{"n_layer": 13, "d_model": 128, "n_head": 2, "n_kv_head": 1, "head_dim": 64, "d_mlp": 320, "vocab_size": 3271, "activation": "swiglu", "norm": "layernorm", "norm_place": "pre", "norm_eps": 1e-05, "positions": "rope", "rope_base": 10000.0, "rope_fraction": 1.0, "qk_norm": true, "attn_scale": 0.125, "bias": "none", "tie_embeddings": false, "parallel_block": false, "init": "uniform", "init_std_qkv": 0.0461, "init_std_o": 0.00905, "init_std_up": 0.0461, "init_std_down": 0.00572, "optimizer": "cautious_adamw", "lr": 0.00251, "lr_mult_qkv": 0.7, "beta1": 0.9, "beta2": 0.99, "lr_head": 0.0052, "warmup_steps": 312, "schedule": "wsd", "decay_fraction": 0.296, "decay_shape": "linear", "final_lr_fraction": 0.1, "batch_tokens": 16384, "seq_len": 512, "doc_mask": true, "train_tokens": 90170000, "steps": 5504, "dataset": "wikipedia_en"}
Each number is 500 + 50 x the weight over its row's rms, rounded and kept within 0 to 999. Layers, rows and columns count from 0. Numbers have three digits each. The size before them is the row's rms in percent of the matrix's.

# gate: layer 9 MLP gate, 320x128, rms 0.163, rows 257-291, columns 0-127
# up: layer 9 MLP up, 320x128, rms 0.152, rows 257-291, columns 0-127
# down: layer 9 MLP down (transposed), 320x128, rms 0.147, rows 257-291, columns 0-127
gate257 103:430502525428375506532501460594407526484555564576473502426546460545496432518545506462562522522550488508531537466506462498517465552536489453425513500503561476560511583531387563394499531565566556473515601527547474471486435577522489497399529456457435492578490578383481484421460560475561535562505509507509429462519456588510498484597446475477441534536474524443531458505468543397459502529438
up257 105:501508473416480492475481548485379472443545540556487534448454443426527540453476483531613483502483421423527479450562482523481498509576474412528516511552556518482663564443441511557535475489452495500481428476528562505503614435580573601462610420539506408466400525575502522492545532483479522534462433478484533507456491553533495527583517488395451520511547444454543445542479513492445536534532
down257 103:547416566511504469486486397602544567465534528474516482438383614469545537462504522482463507446446458552500419564455504425506513518366518503495559496520537470475475458488483513486495522551468499537475438465524550463544494495622515567522419405511492500555500595494487562402505452463484499501448578451477434502487501546466508486638579538443596482511463529514605508460603516516517521476417
gate258 107:553572501493500522339428493566459527497499492498473419397504533466508531496464529396472485601537469505515359483560526471464524552562493485462490513408576523462491390422402501485464498530508602501490536481530472520521390554475527485551456563502544451511534558549506400567432502423499439520557531483599506531536525554488444407532488470479508601548528468507487549516452526494474459478575
up258 102:431477475518552515565452468403453522545520465498610564475495534483523444538567537472390517485480546529431493463502451540553534523495522467558528549521449455540619561540489501542473487577540475474490611551485429521575463420418340482482481467514574486457461512463536548478502498531527543462467483560550454581564500483615405504583441499467422455474576547555461493523442453534422482533547
down258 104:482532558318490559526488587548607475495530481551453536509417537593545531451436422564460483519448440470488565539519477576432471545504498533431534632493537464576453509540564485506411461503494416441484516441560579466457505444508512513535541496451504560516535550467512408440559419482473480511467451535463516464444477478488514436417519513477519563509492569520495458531463569450606552451471
gate259 095:493534531523571519417540440536523442468506482478589548418533448367541449532537555540448510502504524535480569503492522493574519474455580558501468437520550489555541394542537438449494470559454497418510355518394463440498604570478522469456486600481487438532503535531396486564587486484454445384488444570530558486537554434534523522481512522538487524536478472570478578462460560509507503549470
up259 097:494457528459546483504524489477444517546480587484513530428479478525514477617491492593487507456515585497509442462571506484494408512452554487492484492504468471491539520465562449499486505514519478468477541552576427381494437475509451482537485416566483528600443515565402452485490635511457443484478335432516571544532512404430459464555443498562438559516555554524526544527513583428438580475571
down259 096:546514347569474496376447505523549454564556459497544536598542552511545478549449504512508485509410470464446462520487423491454528581462436538502409459534531542578481570453559463443498470447467478376512545618534593546459520520474514496574536469467427516499603480455499521512460504516548418533422426487447493466579435587499462508505511454492480485549543517548518519516500506390488481505588
gate260 101:441603503466511461446507478504582511416431636487471433483527451542502503538463534478566465488522469514494440376427539456430561524565488534518603552438528428475487473481482479462465575553455468559603472497532478493487552460508429445533597581438490524563482499537540483526477552423451505463582522402582566458536419534519559371505549504488527543497441442500549499478488564475454518561496
up260 099:378440501540528537466498477458443507529346563531580559579508461480488487443534461520517504458526531526456538499531459539498493497536638455539490500502459457474397529491574466506360458546452501560546500482535552427525422455575466542495511583635504499455408468598527527549493450449449470568471551473538527450550559514485495421492470446466447493529604521489570476465489458512503573485475
down260 101:499428470536529534513544473508560545516448463496534493607500585385452463511609572485548501474564552480470463464490451456419431492511570472508582543566498543544426495426518520438529529544478589490499598501452568498443396512551494460447537499421435471433560593417548478520518493512513480489544547504512413471451411451476584472516402512437482562505466579522415533458593533453521549507491
gate261 119:425473518500478622550553411480442440360461604483572499543458453486513516564497559569459504597575448520512481415444483523502555480484474520486538506518511447497423538479430498422612511484407459528492471512479511447499456578404493482509560511481529478516395597511504477535469537449436446520469460492540534529419468504555460462443525482477508635527448545531522589499495542471526589551552
up261 112:524544383525488495508491542546566509510564498521510466429519549510446657530462485468429429473486499535585458516540488417595463478455599519485452480503563495530461488539574463444460578471484448576576515488494429448469443482526531605428538535481553493503404547407536465497493582514528515486513558489546651452563480448507496496425438401582460524532480551505464466516504436460495436486455
down261 111:521513505428476408513475510463498431491518567441488418363514492580527660534490541504449495524425462512519497590501427513500499492568505521548486549497512558548439464562451516513402525500485425586492459541602490505427488469500488514456415507404563508589530500478590420504497518485562456454405537514510545532585470468510507561547529447521460536587384578487569492503487542416513487506483
gate262 108:602478545489455505567492454544529372387453465496509484464411499444486514439486546446490554516510465557465445500431504489470529443530459520482586522457535439467464563545419557421499571517522598544433531580498625550465535557502581494458533516579582526419494463422529513482472502467442485539572444531534451377495453568585564401501510472447475503540456501494529533465489482460544556482441
up262 105:638574471513480500486476487459532486521513499384494471456416504533520458536498473443536463482430457594516494532477576481549423463510455557608566447506506450501474630571438501482422563541483570456458464515470562505530528531570493544523543535556512539506512582460589575513417499540531518520557458534461454487449589607427505511560431480393423444454442502472507507580515430450445497499480
down262 104:403432424599482560423557546468482594442619481516455522511501554541489463544503476524507481526420461452516523493497596490491518562429527483393433578525536482497530543501459431499437439487468400435489510468463462568568530499641536545594416486469471495574520527490558493509524502571460467459563535347530449540527442509480498499487477581488518512549502479537489509554513452468418574455505
gate263 109:543445453470582565402510456536464560451488481513515506517492499539506584529490462499484545494558543492528432455394562447434549454451477444520503483405525460484427427589481452527526515442436488610598492551453516582637501490424559551492449528565440494475450381502429562552541474570560547484538512518576498509417556573542483474488498502512505509479446533553515510468508541408484483602436
up263 106:536501459616543519432511476434564474498485597528500494536429511501450488514567540420488412514455456476470536381468508526518479489536490508432498487460577503473540598578599574542496504513552508485544536559526426574459583546530565487537452528441484435507372483506526545583434543545476459447396521473616467598499485587472528475572500460511483394568458432529496475433464508495500473513504
down263 105:526509487530530484471475467403419518473501465502489500456502458516499450547480543471593405440472500368407555514547583478502492510466492387507447472569518515554516521561518517409580547503534464545514443606511570522537430539452472499444514545573506537579537466493505581471421419535490500579406509438511485523474493540524516494552442559439495451475514532523485530582549542399405633581475
gate264 098:519469507475440522403460503594494476445509481506644544497569491473448493536526560553459489549539436358471528507472474548466548451589500466505496571522499540552568484522565467450530470508445478565461517543468472515550401408455452566534530427457521477515516534433495529443375498484508652521564579485496431434473490505516539501487394449499494569541411553498467516490498475560581538562530
up264 096:545515530610511544406506468476467533587454551576559580396460492547611472498435483529534563467521603473421495547442492458526475438406475514549489468553470472510504525538514464512456530486491540483424610473479663484499499542473546446499517523554451448487493413540469454469496545475507450500569410510478480467476475544464477598485439648457528486480451490448419536496496460505535572564473
down264 096:459494531488565522478559498555472498461531512388534442356504505541488572492517487517474478527440481493406633417634453536503583463442529474410533515581524476471555477487409576509504456571499484438459479504498468499555537445493564418593474560478543557560493472542491511637496412511500507445490488569494515495490456444540471551474439460395488534529574549531452470545494438539505445542519
gate265 092:541493433534510478614415429629484513437552485507528546531454575528524477445564413506460468543504606490470489445448513508474479511541446476515529503551489606505518529555419586483440476480601521469505614538556496438505538423510469523498534462461470478528453467496472436403533437492446594551521495454584596481429542488493506462510439514496544500523470507470407568533379538557439578516456
up265 092:425479597591481477505541443527585508498475430519445556409532526463501541563465497519463516415502515463498561480491543440493479488526444489593509544442506503524568411596508476540452559466502525484566453525516473509604530495557449543565516452586465496453455606397508462508542489582511479334475439518536463539593449429424521512433499464427535448555506590474440538483459478503578475508483
down265 090:477521493538495448481536524440505536534374469557488603512495454525502480479297520459520462499444502547709446493482475564514456495480489513471473556547526448443468481439451477508491532439527544435548512456473557489455495578632499499510499496515509510445516546527560527519521483498553422541553443545451460647474585440465501461498500496508558524533470521418519488492542514535549446420481
gate266 098:541351444585488506421467357566432485464503492529565498579504567515578471548470495584462502507563537514459576519539435542533493471527555511476428477479539430637493481421457514502547549550585526514468435541467466527596441473501520467563479601477476465472471529579472543532544419532532507524525443426494535476540463487487552438534520497466402457462447581519479477491438549452498472574447
up266 099:428432477414545544485579436532477439480464508581534520516550508478578389524543497504444475502470513575531495458470551524572568509635529507455505506487552483575436536445529470501454495528464441518593493402521474437472463532512628382564485537387442479448529481460445528464457400503469527544470490519482424601509526508590536461504519548421520465485558530512481524457559479545608524496549
down266 101:534406528477461501499365497420435539488509436544465488575428511456459509509514418452485510544660523521469503500555426530538555568498514505568518535579457505592386455475595539550457506447462526537489483497507478572375483468458568467559441575503480557436508476513487505520483489533407473498485551583531505493394499515532501375468583490530477463519441537528494517497502587451532511583509
gate267 100:552492543461472475480352469428453524444524579490495523476479534472540550563537518632534463440531520508507541403435521532492523522456509533500490407447439479523472460440505528497507519528492496460559438579495495536549472506495509440454494506633504427537486507535464551452507551512532522528521488515446591483523437549456630400459403501522389490525456462426558581570499517520441553534358
up267 103:505390533454497499447396480545473490561468493520501457568491559491455517504496427541508471566517576361573541471515563536542445470485555504472390551524456426503468490499431502477517596481465511508538542467515488502506366561518517515526454536620463486556514444550486497572524553498569478523528551530436516563429569453466546471510538564523533467403533403387493539534562435405435506563476
down267 097:482584453491488551457433573471402464564475520496459520421496510537547508533480521511475517433561463470526499455497577493490638565463562461508392559518518416482567484486428481506519512500490494398512456456475479438485386429537534475546557439488488483640653567522456530482498518523493496410564539510542527562546529429466529519460429521514494504527551557519572457494453569459538503411409
gate268 107:600522509420447569537474410530518471453504453556435468385509551470540519521515459512425514560546551520507489483559575482488499449569472436569446426458475539415450521462410464558497483525415542552449513538491566547504533470469583504491552546460563524569542413586492545483467498565499575458417498524563481517532512443540599493539510470515422473599499393504463508439507500369495583494452
up268 102:509532470540533476483443538375554492495478597476556538472492544495500449543458513513505481557485472589511479515479616605567403452626492459532520570504442503547513485528496465428454529486535575419500476436468499508396479598480500410478410444496499492485473435453521482471459547412529561547559563442504389461518444518567478463453410557447541519554581520546560543454528564444485515488450
down268 106:475541484537495571508513525508476551480524560618477488542517498488480594511492522457486454506414424494466520445524494502508468560463405488419452549450492443449604401564500509383481596480467502410515531481512568468500534523581517527464393553477509525595479505442580516459550462489525521426455651368471496541470460525591499523522491570503471517540550577506585436489449527465435485511472
gate269 096:525542478521572619453525429565454408543420485557520446516459521419433510513549476491464476548517429487581466503494454594501634518549466458479598477432520476437516449498440519463469480584500477441503432461529441513501476447370475530512485505503428530462489517405412542556495430470546655448483564592520511564515569553503514483545566522489501519485411473476502497509561446505547517521535
up269 105:543479552507579513490552497490590457527452586377451466509494402528505601547418366457474561557496495430461508447541549528558455470559428526408520513505521389444498479483524499473480527499477570548433517434461520481451516493531504484572545518445510477506416413465550512460526479564484583492476505406543560479540575456469529472457553592607463467502517530509623558559535468535499463489542
down269 100:446483525475414514508421518413487439590395540417519470524615514507554475421477514479523476523556486523444443587440615508520503513555548505464519501479544493433473535343486439535417461532434613522561488453516536559470611489473505462513514501532583528494484448418451402528437469552514540448459468496509496565526491539496561501553466590436553441537552418510507484525483488542519489516580
gate270 102:505446547502485483423615459472416532527536526437505476550512475527522485621341536475485569520524501550587510545492486561489483512514497511562579375436504511569432520446483520524464482478541506552473504558483426483451527532461500547478548437477503487511521465594520509435494457394444516443438529571404593455463482498535478456545518492463470485504452514489352497460508627417452559502452
up270 101:552478457409462418489448503540563512530460504427570439486399545502529527493432525443480487497520542549470471491461606478492620572482423448554504472473593505454591519464571445428517570425457484501476578518555568430468466517624429535422493492536507470445458544541540449513577458548407495536492508559524470503542486512487474503503576392472465536567452614563523530462543468425481508483469
down270 098:502528459543568427435463506564484514523497459552488421420493435399503442493532467503406427451490519466472481628473440466488455515534508552502464323483476472582519496480571550519486553456520371544482489518487498499598555488549566515400516596490508485510489484483459411504545393492482507599583574428527551484493543519512558523506495485549525449464523566527518567552518484444548577471541
gate271 095:554500464511413547556467437511479499442557497551631477374561477480436487490522580523448523462483472450473562462565477573542517401546439486485495412390499528510415530511468490488494538445561526478590452508508597512484476484518478479435564590549558556593471445555524500545412465419519499433535598549491413549568559490545468467507496418605526501487445488524531515505490574446530476510498
up271 102:505475504536565504498564552518450537474501444519451572540425468555444557573483570477483512483510488515484377463547547534452617461487396555446501488471569456589548586506510458478528484495504524572466613404546499588534508558488407525501458444462502478501618444466563487498423596419476375470595519507479464420483412479494525486504581461457488523460502525450573546508486478526543521513529
down271 093:576391516532537421488535538548492504538437520545532453552447409629550513522489416438499469510550518557565448557446559510481497506452504559496538493562462497535505527489439529513431447536412454521451479540507482608552468527427511522486423414524550501344579456447616487555475480550459411536438460520450545462514452538457498559492545472477525479520461556439474477562441455472525617508503
gate272 109:461496522533381623494580423571477482388514467539495487487484472439545565564453506547579482519545471561537539497476468511425600512468525536496454501474500463454615445537539472564510523487526556476508444478512507447448488430494459503521505609496540532433485447519388576524416549502471460388492524545477453473463476435533508524445507535438459524524389467499432573450423516461535588608479
up272 104:502411536447527501588446474552504473513496489601558505493488506500464482408629569522563450530511484553566466539560395576560535492480491472537479521481552487452501634457435486427458438481534397483459448498477476464508486456531467535584419466452358516487507430494559452556545399571436426548504520508498477541569483557502479450531545544533519530520464531555463474451489536463508505518639
down272 103:547517523568508508488503466488572465432574421527517475517540442513496611435526509546501446475411471496534515527449559498493498367415582482476517512605569519504518481524540564481503403430447490523455412461488567521550535507515529565474464530465479504601515426550534620492484478556503662383497479539557461516442525415451480481499461457562507456446573527435569486437460458462489469501512
gate273 087:592426544634434499494415506503546436474488506476451488426456479384592422488517632493466545498456544534513479549428568557431513474429526574534451463473528534491491584440542494459563499523492537466409526509533498489566461517425532527571445486604473544512612375512492446496457532455416488481406483492473436523522519408497571490506469541473519524521506479466495571492533581517494536534485
up273 089:498458489469537469439547451531417468595514517553471520587549585420469571577617499495515511428471574491536508531474507457565517540472473512490437484493489505545472515582376544517536530506500481477560489501494521524451473535546505533502621439565531501463423500588489539549414456482624489502518532514449465437502512572481600427559498452681447458441536492499451430476524434478467478493544
down273 088:521496488500482475482385459477519443418475480512495506447514457513544496494449544515480417462494461499582545561489508537508540428554546600435464478361506505471492621525479480408566558523441446426450483501562454488545512578498385606479515514519573520513475545465576481510435537573580431578555421445532461515507538451501533532521540530545538539510540469501397540450416477510508493417620
gate274 107:511395437424523537515552499469392427499453422515440496536439620456451440522450522439511571488591498487591417483502511492464514469449526502474541481407590525486553461564465501518489520557510556554451428612541459451456558472514506560419502471462518429525525507478391562524505505456431438546542530433511454495499542575512492442548506543527486504577405512557590529449480448456468507609500
up274 103:441555490516470557463481504421451534419549531539472514612514514492493485449393477527515567440499448542444380428481535574449461461450465493502500507515469467510489502501513422561537472598426431572560437550567476379526555485503534554606483508583436502493435509590527470457510420447408431585455531575481489459532489579462528512453542445492563585434469524491502531523466526535582535463507
down274 104:476504462500470521412505522528436468468511415605486590416484567461591438521370505456497527380608543555423465513483586487449502456572477511384414494494488448458594412584537577412512543495471464473547485549542502494519535573404490486454507485480467454550489516578573519519454493545455489569509548516517451479462507605431543506488529552495482526467521519527540451550512517502482554574499
gate275 103:513450485507555518539446473522482393509431528465483434534417548525551513495516464529535481492536493456488403517555552519401582487478418487550561552534517422472548413519510444433574514526452557528475460554584524543514474419469526566455511516546525501502453504509590440505479483458497542444505444519516379502462527510514557497515359379417473477606449574546423493534441510564510481628538
up275 102:500539525499530515494474478486429503456469565326443540430505481454538461490590542479464491520513521477581483549501440400447439508457571478514521542551411473479546497434457534499420600507498486478411566491492477477428496465541491506516539600624579488568480483502535471575473520464464474469486409506482508451519565570544506610492484462516474452583500497470603588487412478584579470507432
down275 101:457433487477521507468518540515525507469513509434510483422372450471499484479535516446499488554445538449506507510546442533591450652527521610443475476517459407514506543563428550571612542492522462523433488481506478544554511460550455400596485533488589530560494458450432559454550482447546393523559484484514564515472540496552433509434517507599515452519524521502566453471481555452499575370473
gate276 092:516532563528457481449487468455488467469529506523556513558358404492577534471433550464489526405532521473548517393490418517574514560531507431462537560478460494494477476419460582485532624523591527582548566582538587522464485508478486493500606551486506523505467422488464421518520430482452416535399525493488564501521459556517496470579474416554443457485528489424560524511466517456393520459462
up276 092:488544533421535478484507562487516466511566440498523516490569498477423499582389607496574441533504505468512530536502455468561491491556504439510540554524414604534503498506504546452514505493391414427466546539552399465468408429548525599495535460554520516492481471443563493457525612571469557467428508437565447513569472477503476485399539558537480473556502430466484503511468478642500458399527
down276 090:495556500489511521485453473477492471540592497458556466417553516403521543545509498390475494518426550448446512572477512534497498441531414462502456534517450576508509480542516385505424452506453589463459524493584382489454453478605584489564429457461534493484616508476517519486570532564528534501473499469559563480508559460479468597477465610577444477546481393577476544413498572488532489518566
gate277 100:488534512486414512532624493466482547403509522459520497438391461455572470567486512515480536483543526516550563457393493546547419459449564501527516441519422525577494517557451420469512451585526514562476558511554548510490536562424554539517527501530364429465622471562459554525516473498418463569543568470438506412522468514538554484479466568541519526430455453514534525456459546499399550478428
up277 106:505404527517493482463516507510538494509539386478501487414517451556596557473516405465562508528474532503508485612478567510557482470536577510399588611606517452476540434431421546507452551494510505494517546528461554448545465486532424451503461411533488470465472512424574527509487464507549474507498534485485459557568477483450502563472508345442386473519484541499511591490473584453487543411435
down277 105:541514575531476430534511511529509404559491453626488437486485447521418560488383497476443505546532466550420552578460527501424493506387445428537531457502466518491532432509606493560393504459539536444466424503520484563439562486484522491568537546526553541470447416466513495461598481491528529512501465544467460608584576494583485601520507522498442468425449437493548491441521509502479499597504
gate278 103:538440584539448536459558468600495509530551448513535479478554539541582409467486568400519551525556458492527475546485411546539499500503462452539548519490488528567569478560430569419461450524471571461553512469499419430474505477549529495525536496473459437597428503446466442482472489464419446428537580552509501515471420520481525402426435471469482496587522434637462510541457493555502468486367
up278 100:456518448452513494564481402504528542482541535575442580531446469527510564462530471476472480475468420448487416458539471531543479498585498501482542496561440496541491672483494494440548549503566533479493552520503480437389554510509447622465418460533461491482513516490527511553467565506534374479488574452576424465499544572578518492588400433530478478462534500437508597435530582466499516463574
down278 103:508484427567513522484508530510493513457446583460545505425465455511549522547542449513418510522491551454401524430590498494497492465544493463481483515604435550484523459533496457515558489516427530395546562408633532481569556450496496526475530512542511493543505448519509452423493470491528575533582541401601535473512426574389448595471486592441426536507438468510488545470419456435566447491574
gate279 100:627513541425545554473468443561516517495589611498482541458506550491547517438594500451443503556506484491513524406456538588466443417463460517589500383464479510516421606480493528548559504510551453555496501559482350519534485409431477575502452518529505528440467471474430470547431525465475427509466488486469448476527440472470459476466462527550457515483495494600473525443455638514486545529523
up279 099:500558522466456454470446551578517421479516465511391537504472511618568487496578381519609522559496395483395530488510515535474503528521531491502580464446460523508529452572462457499509475560420373475461472528464476425483500521488442523556492624457456534443480373476502523458498552497533515568530515554552517522551521494453568506640479482498559535520405529403465519497552483505542484541497
down279 098:505444499528511506506461470537414527510510433428473525563493535491521529571543581489525407442404565501439523555466562494492580536538552524603479490526528589562364438440415500449392463514525544545528535570474365508461410493417437521501409548465499563579484505567546537507413558493434487556513475514498465535570431507489512453543490490425561456518497599484497488553510435499514508529512
gate280 104:535459502464509578593543409470534473434439469491564560459475496463474529517553508575488484585621522403497569500442460534510515452448590421421495547457537446463491472589455434439471554569485514527460487468475546502527489504511518524507464557519485398521521453465437460461531499508416470609439489511572510469558569583502469455414426559561403523598445535495578516531451488500539487470401
up280 105:512494508524468445561490440534446477499441387454421553505560528436502498461553530458570497484507459465483524508535451477494543461410519486567482485575606620470423507511485549451481544475461576460533505454407537504512511563534467509597613507541539522452579472501475506535483586348498469482489529523588542498492566500524487510413426508491429452561489560496509527632442512579463396490472
down280 106:594479531487440475546445481455507590587485485520486412564451484475411458556516490499470467436417481589469529451555471442461543457515457536606493574478550491527413465503581600498515489473478564474433498498497456402463492499488487629484423532583449432525519534471481506468514536528414425536452495536422404461519488496483519497541582507533564533550512536513428509514536495513556659571465
gate281 095:478441577468559562470503439552453511365547477438407509432474534492512553434434531559506543517503441454517522513526495561551484513591497494495494464485465414543470449554538500416483441474514458498512546542530499576496491574495487439474558587440504478474500517421424515466476552488469516427437446514485460600473635520668471454426546479472505452567552530512462585541463449506456612485505
up281 103:553416527502482466482533493488618457519509476546471471524523579513571545510518484522380601440538474475586443532471490459437565516442444494553584479526543451472619604471431477428600495545533557534481447521460489523528541419474609542502509544537511471530442381550476467464484481532521493416491454440599454450449498533460468517528528575467539581505537486425514394476529468532546516432526
down281 100:545554460494455562519565443522440495418501528544402500509492519498489587536524507555476506465492448426581492460472471470516503541462506536602496492602407557472575446465471441493603502497512643556542493446501530530508479452504577518471577487451471470586492455472505515498535401516560610422540488592578490515446560515491471481420413470492450533541458534429480552422457519474483379443453
gate282 094:542523580531528587513555491523451504533405413438489526538534545412544496450454544556554495507523412555563560543502513531540543499579563532584538513443431450431532472440525501527503515545435544490498506450495495418526440526406533614491450529571506516605483504513538531461433555446526493439445434443471439574521595597444494446476406480526454462542421548577533475443475511396458493521491
up282 096:408531536488486508465450512439467450570462553534485473561564524536539433458478390531488515579539426567511484571500421521550492553457504465474354511436501434466590415443547444606599452493498450451512494487508588511578553395472459529507557588496477488439506409479518501495526518504553506473430522446479401455409516422541564490542497551499554481484542549456464541535523521517467495603512
down282 101:466476523510524471529597504511497526492523526592480484635472512546481478557584439506467507520657641457536514463549416441535484449445486494555488486519468487591460524501444532494593428452555495575574474449571426488498417516553435530483431484578538429371473493507435453476463410466504530494482514410533471465543510477477561490532473505529480474527481521453559486476512580444590428471532
gate283 097:545516546556501484468487483490519498557528466517516458464498493425592526492514454469472616670504483496546464536453455496475551455491527425490436400533550514458425487422501579498563475476463594507482519582477461547551480473462492543443588471552514531505467503559478534501594401469458518539531438510504568530399472398599583435522490525424430580515466523502468489436450487466491555533376
up283 098:567521553506497464551463524428518495468495411548492559469487541459525481555544504483488403556524627473466521516468520470548418554491591446425457582451516541410466586482468474507537508501465523550500505569483613526508531545495552600438548508417473510477526478503370516568462505455525494481397558511552466493519482424475475567498475448512432503457444448533525499342486424489599567550443
down283 093:402478498512428510490458476393450521604533354412488519520586506435474476478569503434394562541531537507449477557571508546495518377566464500476465439462607463408479479525492605519542504530538436567577449468547547539492548560435513512519542425502582437483497464480415516519536548512502475480509570549494525541529487502550425504431539559488406485511555494531571494482479489519568485460534
gate284 108:542500438484505487503490382509582465404499518507540546464508525431488482519488497404491521589542576492500472445521462562456426430592388451457553516460465479444544525489465434413464596603502465456426509497531557531529549513520588539486555560516526484537451502395535493381490424415474453470541507517559480515481490539615513471547431502559463543542492517450541537564442614490471513548552
up284 105:419515429426516446457445526496508409478435460486505496482525494470407564448458571477430460638564508486390481453538398442516459429521521371515512540433521527472536479489490533513584572539477469479485477504522529530528441539614491492515516459547469523536522511483467456490578491581506512540489500518471500563442470546534497466566549544541594564486487450410435661477435474494440444537556
down284 103:515529560437533476531531429537510540459518478475375473516566481583510533549468555590467420563380459488444527518487490475511465535536505416485463498507416527536438513510433579512555561440399462523633514457590454538459471555445538492490556498533429616497491555466513507525495534551584482621510457590508445497493452532440540491472503422374547457447472505516433529523529454521467509458470
gate285 098:464506468493476457475428499537477546487458437518408459570605483549544477431510526526494405531522533432527521431444531505484443498377440483556526514504437506392447509500480530451455441481470496543595495506498536456506573441534579572483474525504546432536561427502403535491439530608436436431510510434594585454517484576524535458510577537531448458499464632517443593524479570487490476529541
up285 097:459548535493475524469584472476444461506398451503555460474506558452488395460460467508549544494449477589411538517447468473462590550480526493448399444461509502536432474452504459569583454449460622475538479527485567430467453591456502448545555510456431502526454561586510591484507567560622483505508489472463601581408520585541507459497514517555455502508518520454468437428560452530474564476517
down285 101:459485471594478386494502598485531484507568512503458600491612430440534479410545491489473532527537540467509470460453508426550496542517477467560524454517486545411399459522495517527473547531491551473573481525446512498528592475449543576495508448493625495598446478448449419488486537447446484469426411511521453521632476545537415523436522493531522485561484556485605525574523481437427438537490
gate286 104:483504530496446502586544490537574398444437430516479404456538563450455507544522589568484539592522509450494495461474455457607549531476571498572501537586547440512444470480534463482471429453649547566515425485549485420520464538476532480472583521458510449506487495506468451508487543560508510478513646484530530490419533530487542436598509494490501535568509442503571494485399471388425464530493
up286 106:514537526459456464461591532500553417437491540451629569491581484477481568406459570512556561510520440540448498498519546428527488498532496506486514482458472457547527548515446499552491475482477441447546402455485465515519519566481561510470507541589444476474594564487484381432481542449530575505490563380461531493469456601580494466441559560449553533487517439485552479472427553609390480532451
down286 108:410582511496531545592478445493538533587497499479512530534520469421559530469441534443509508493547488483469446453421490500403519489429559489493534620465471483486568484538569566536541541395461486462569494470448455470503454579400483511436495449491534481434422533533552533457456576523577479452566488564472506517471475477525490425450558468502585547557572478506622550498433468553382538389488
gate287 097:536408526443568456528585438621516456469476449542494532523532527473461516525543478599482622504498494540544541400521562520518456488563448467512422490499567531543478504548473482498482469507500487499482517422509422439616406470487557561492387507470518490523482483489393498515468500518540517527446506628485562577427489456471499494610509657469480512517489449485430536473545448470440560565532
up287 091:425447431549536576413504545423483580452505505558582474540504534499443497553480562473499468523487505416598424544566529513509490542490438551452518413467550420502613522487519561536460515489441451442488540557462509596517443443481514459500474471472551538549570520448528527332497503519469577464472410450542492456561413485486483492476536540522491541549437535462451471545596476421388512546493
down287 092:493445409510529438524520488490574450556554508537385441555455455501580465458534500532410527582478534441459557481604463506454467485590469516568519387489453532491515535510524481558519445482494446585484485497507455468569521435516529446515478501529469477490522524546458438595571535504481468537516353542485585570510501454453473479537540454556503568500510453384479552538423603411471612505507
gate288 105:500467503527485536478523484523548457471576535471561469499527506464554440529451535427456526605552514542469461474473440502575496463600480500459464484512563417460518448491431512512519575461446515455404491528535467501583448570480527516522519532453509468598452486615393593502429476415530502541528592531521463492467497479522433478619468543370363503574513482579573450558491451455514559475520
up288 105:572476508544539499507640457559553394585524419486404526511474482523448468429443478525444501549526489510488527535507512399512565518494592570522482485502473517505421516522432496560559482463510583480499447609473445549612515506401507525495496511468482577556526487473470541551512465494475394523400489469455521485463530406405555399531434553420539400522551465565497529504562492499532493553488
down288 109:565437515511491471542488574437472492538456503557516450523496481496479503465545605476487456569409498436508459475567455454450454584401492540510514543579526513595535577542507483578548483527565446369448417512563528567475511492528532503529507566549508557589521431459451540504535420617529571469596546514452520499461557485503475466496423426477394463485517430468399470492490519423551428478466
gate289 099:555399434560489483474561474579395444487590549480521495477583515395537498486473537493536550520541492542476497496538478513423521414465570444532521502511443512476457436466481562482455565491481502539484496482450523462498565472531516495517577566457481496608487400591449495581455491383511536489597548489522538509474449496507550487559417501470534532541549417609456462508364589493418469471425
up289 104:422573504552502516580526486428487413559471601497518511474442460527534516589593463454489567521463468534517537552511480523424485488450407545523516479464596470403625554475533568527558453550445481532433521560471537417441460496502478491478528543513478495456426508469483494490467453500365449501457506578471507616462580504515417476591596464486463417578486515496501482474441553485517516561574
down289 103:501535469447518524574562473462471561579540504466524499592476471509461652476456515341518498516610538499518479518447517521486433453391511463485579487426490450447596495485491565483549450511411532556568452527517538498501487498371488481473554503483562535442520432523500536519573476441416590531437544482534437547463483485506470469451604518535544382478542504504497547477422535524469568507509
gate290 091:602551417515488526477497532543538509502478470491538476439469514493433477408423467395475425463472495432488499456481537537459472452513487571582482479363584422609485517512561521480480506534623463503532438487456413455547509405511513553508492446589493568584387520477454455546547536517423490517497469499496510546480520526595575465505488514519570565452547519470449571523519524412401551523466
up290 091:501566478495563477504566590448512612532419467501501368514490636588448502491513401467548547410517527486542495458418510448435427478556434522519438603470530540610453426535569488544464537525523471546616536504583514486518493513539492540478566475451474453494522518480507487425560520510527457503518449507450599505532508664490574441476469467473477518461478514457526480454455481507473500482525
down290 094:479554508498500517616514519497542434464517520509435531470385504536568532419558449585480515441397563500457456446505484432491616442571412532457566478513527471471530448515458465465526573491446468444547527495491628565482621528526460455462570528462471573556446441474545439532502416543492520522442576497528477521561550488483488582581518490508488434504565424578567453419534490486486460469466
gate291 113:501533554550521540569457445462503515454532576468547459469550518494504462437421545503512493490549490452509533433512382576529525482448541449501543554613523485577489490484502587410484552510579432598501494494483383508504466542481453497503561526445362408493427543465464364514473565440520504547575535571503473558517509433486543452563466482485464571461573586449491532533513430436575500526494
up291 107:497461598470564525503587511481558451493482545528531484484444547535457482453428445544628519506505465460455491561509426531485438541550515439454505514493547392455542505508542512469500591511441459535500426490542435527490418546616504398476482539497493499534406569490477477438433481537431534535570522475475496616550585475531506532448537540493402544484418517437562570481572423454524484629506
down291 103:596518461548584470501509474421502429459563495489521589549477475494486417443473512602570490472509552546520523514483502489429484418539548343552538603565610502508479579561521505558532423404493534574519474443476419526438528514513443505392520482504481533541431562437519507507547612451556511458577443500475517500498470464441508506413561560446561551464461469462479477451468507477514543548526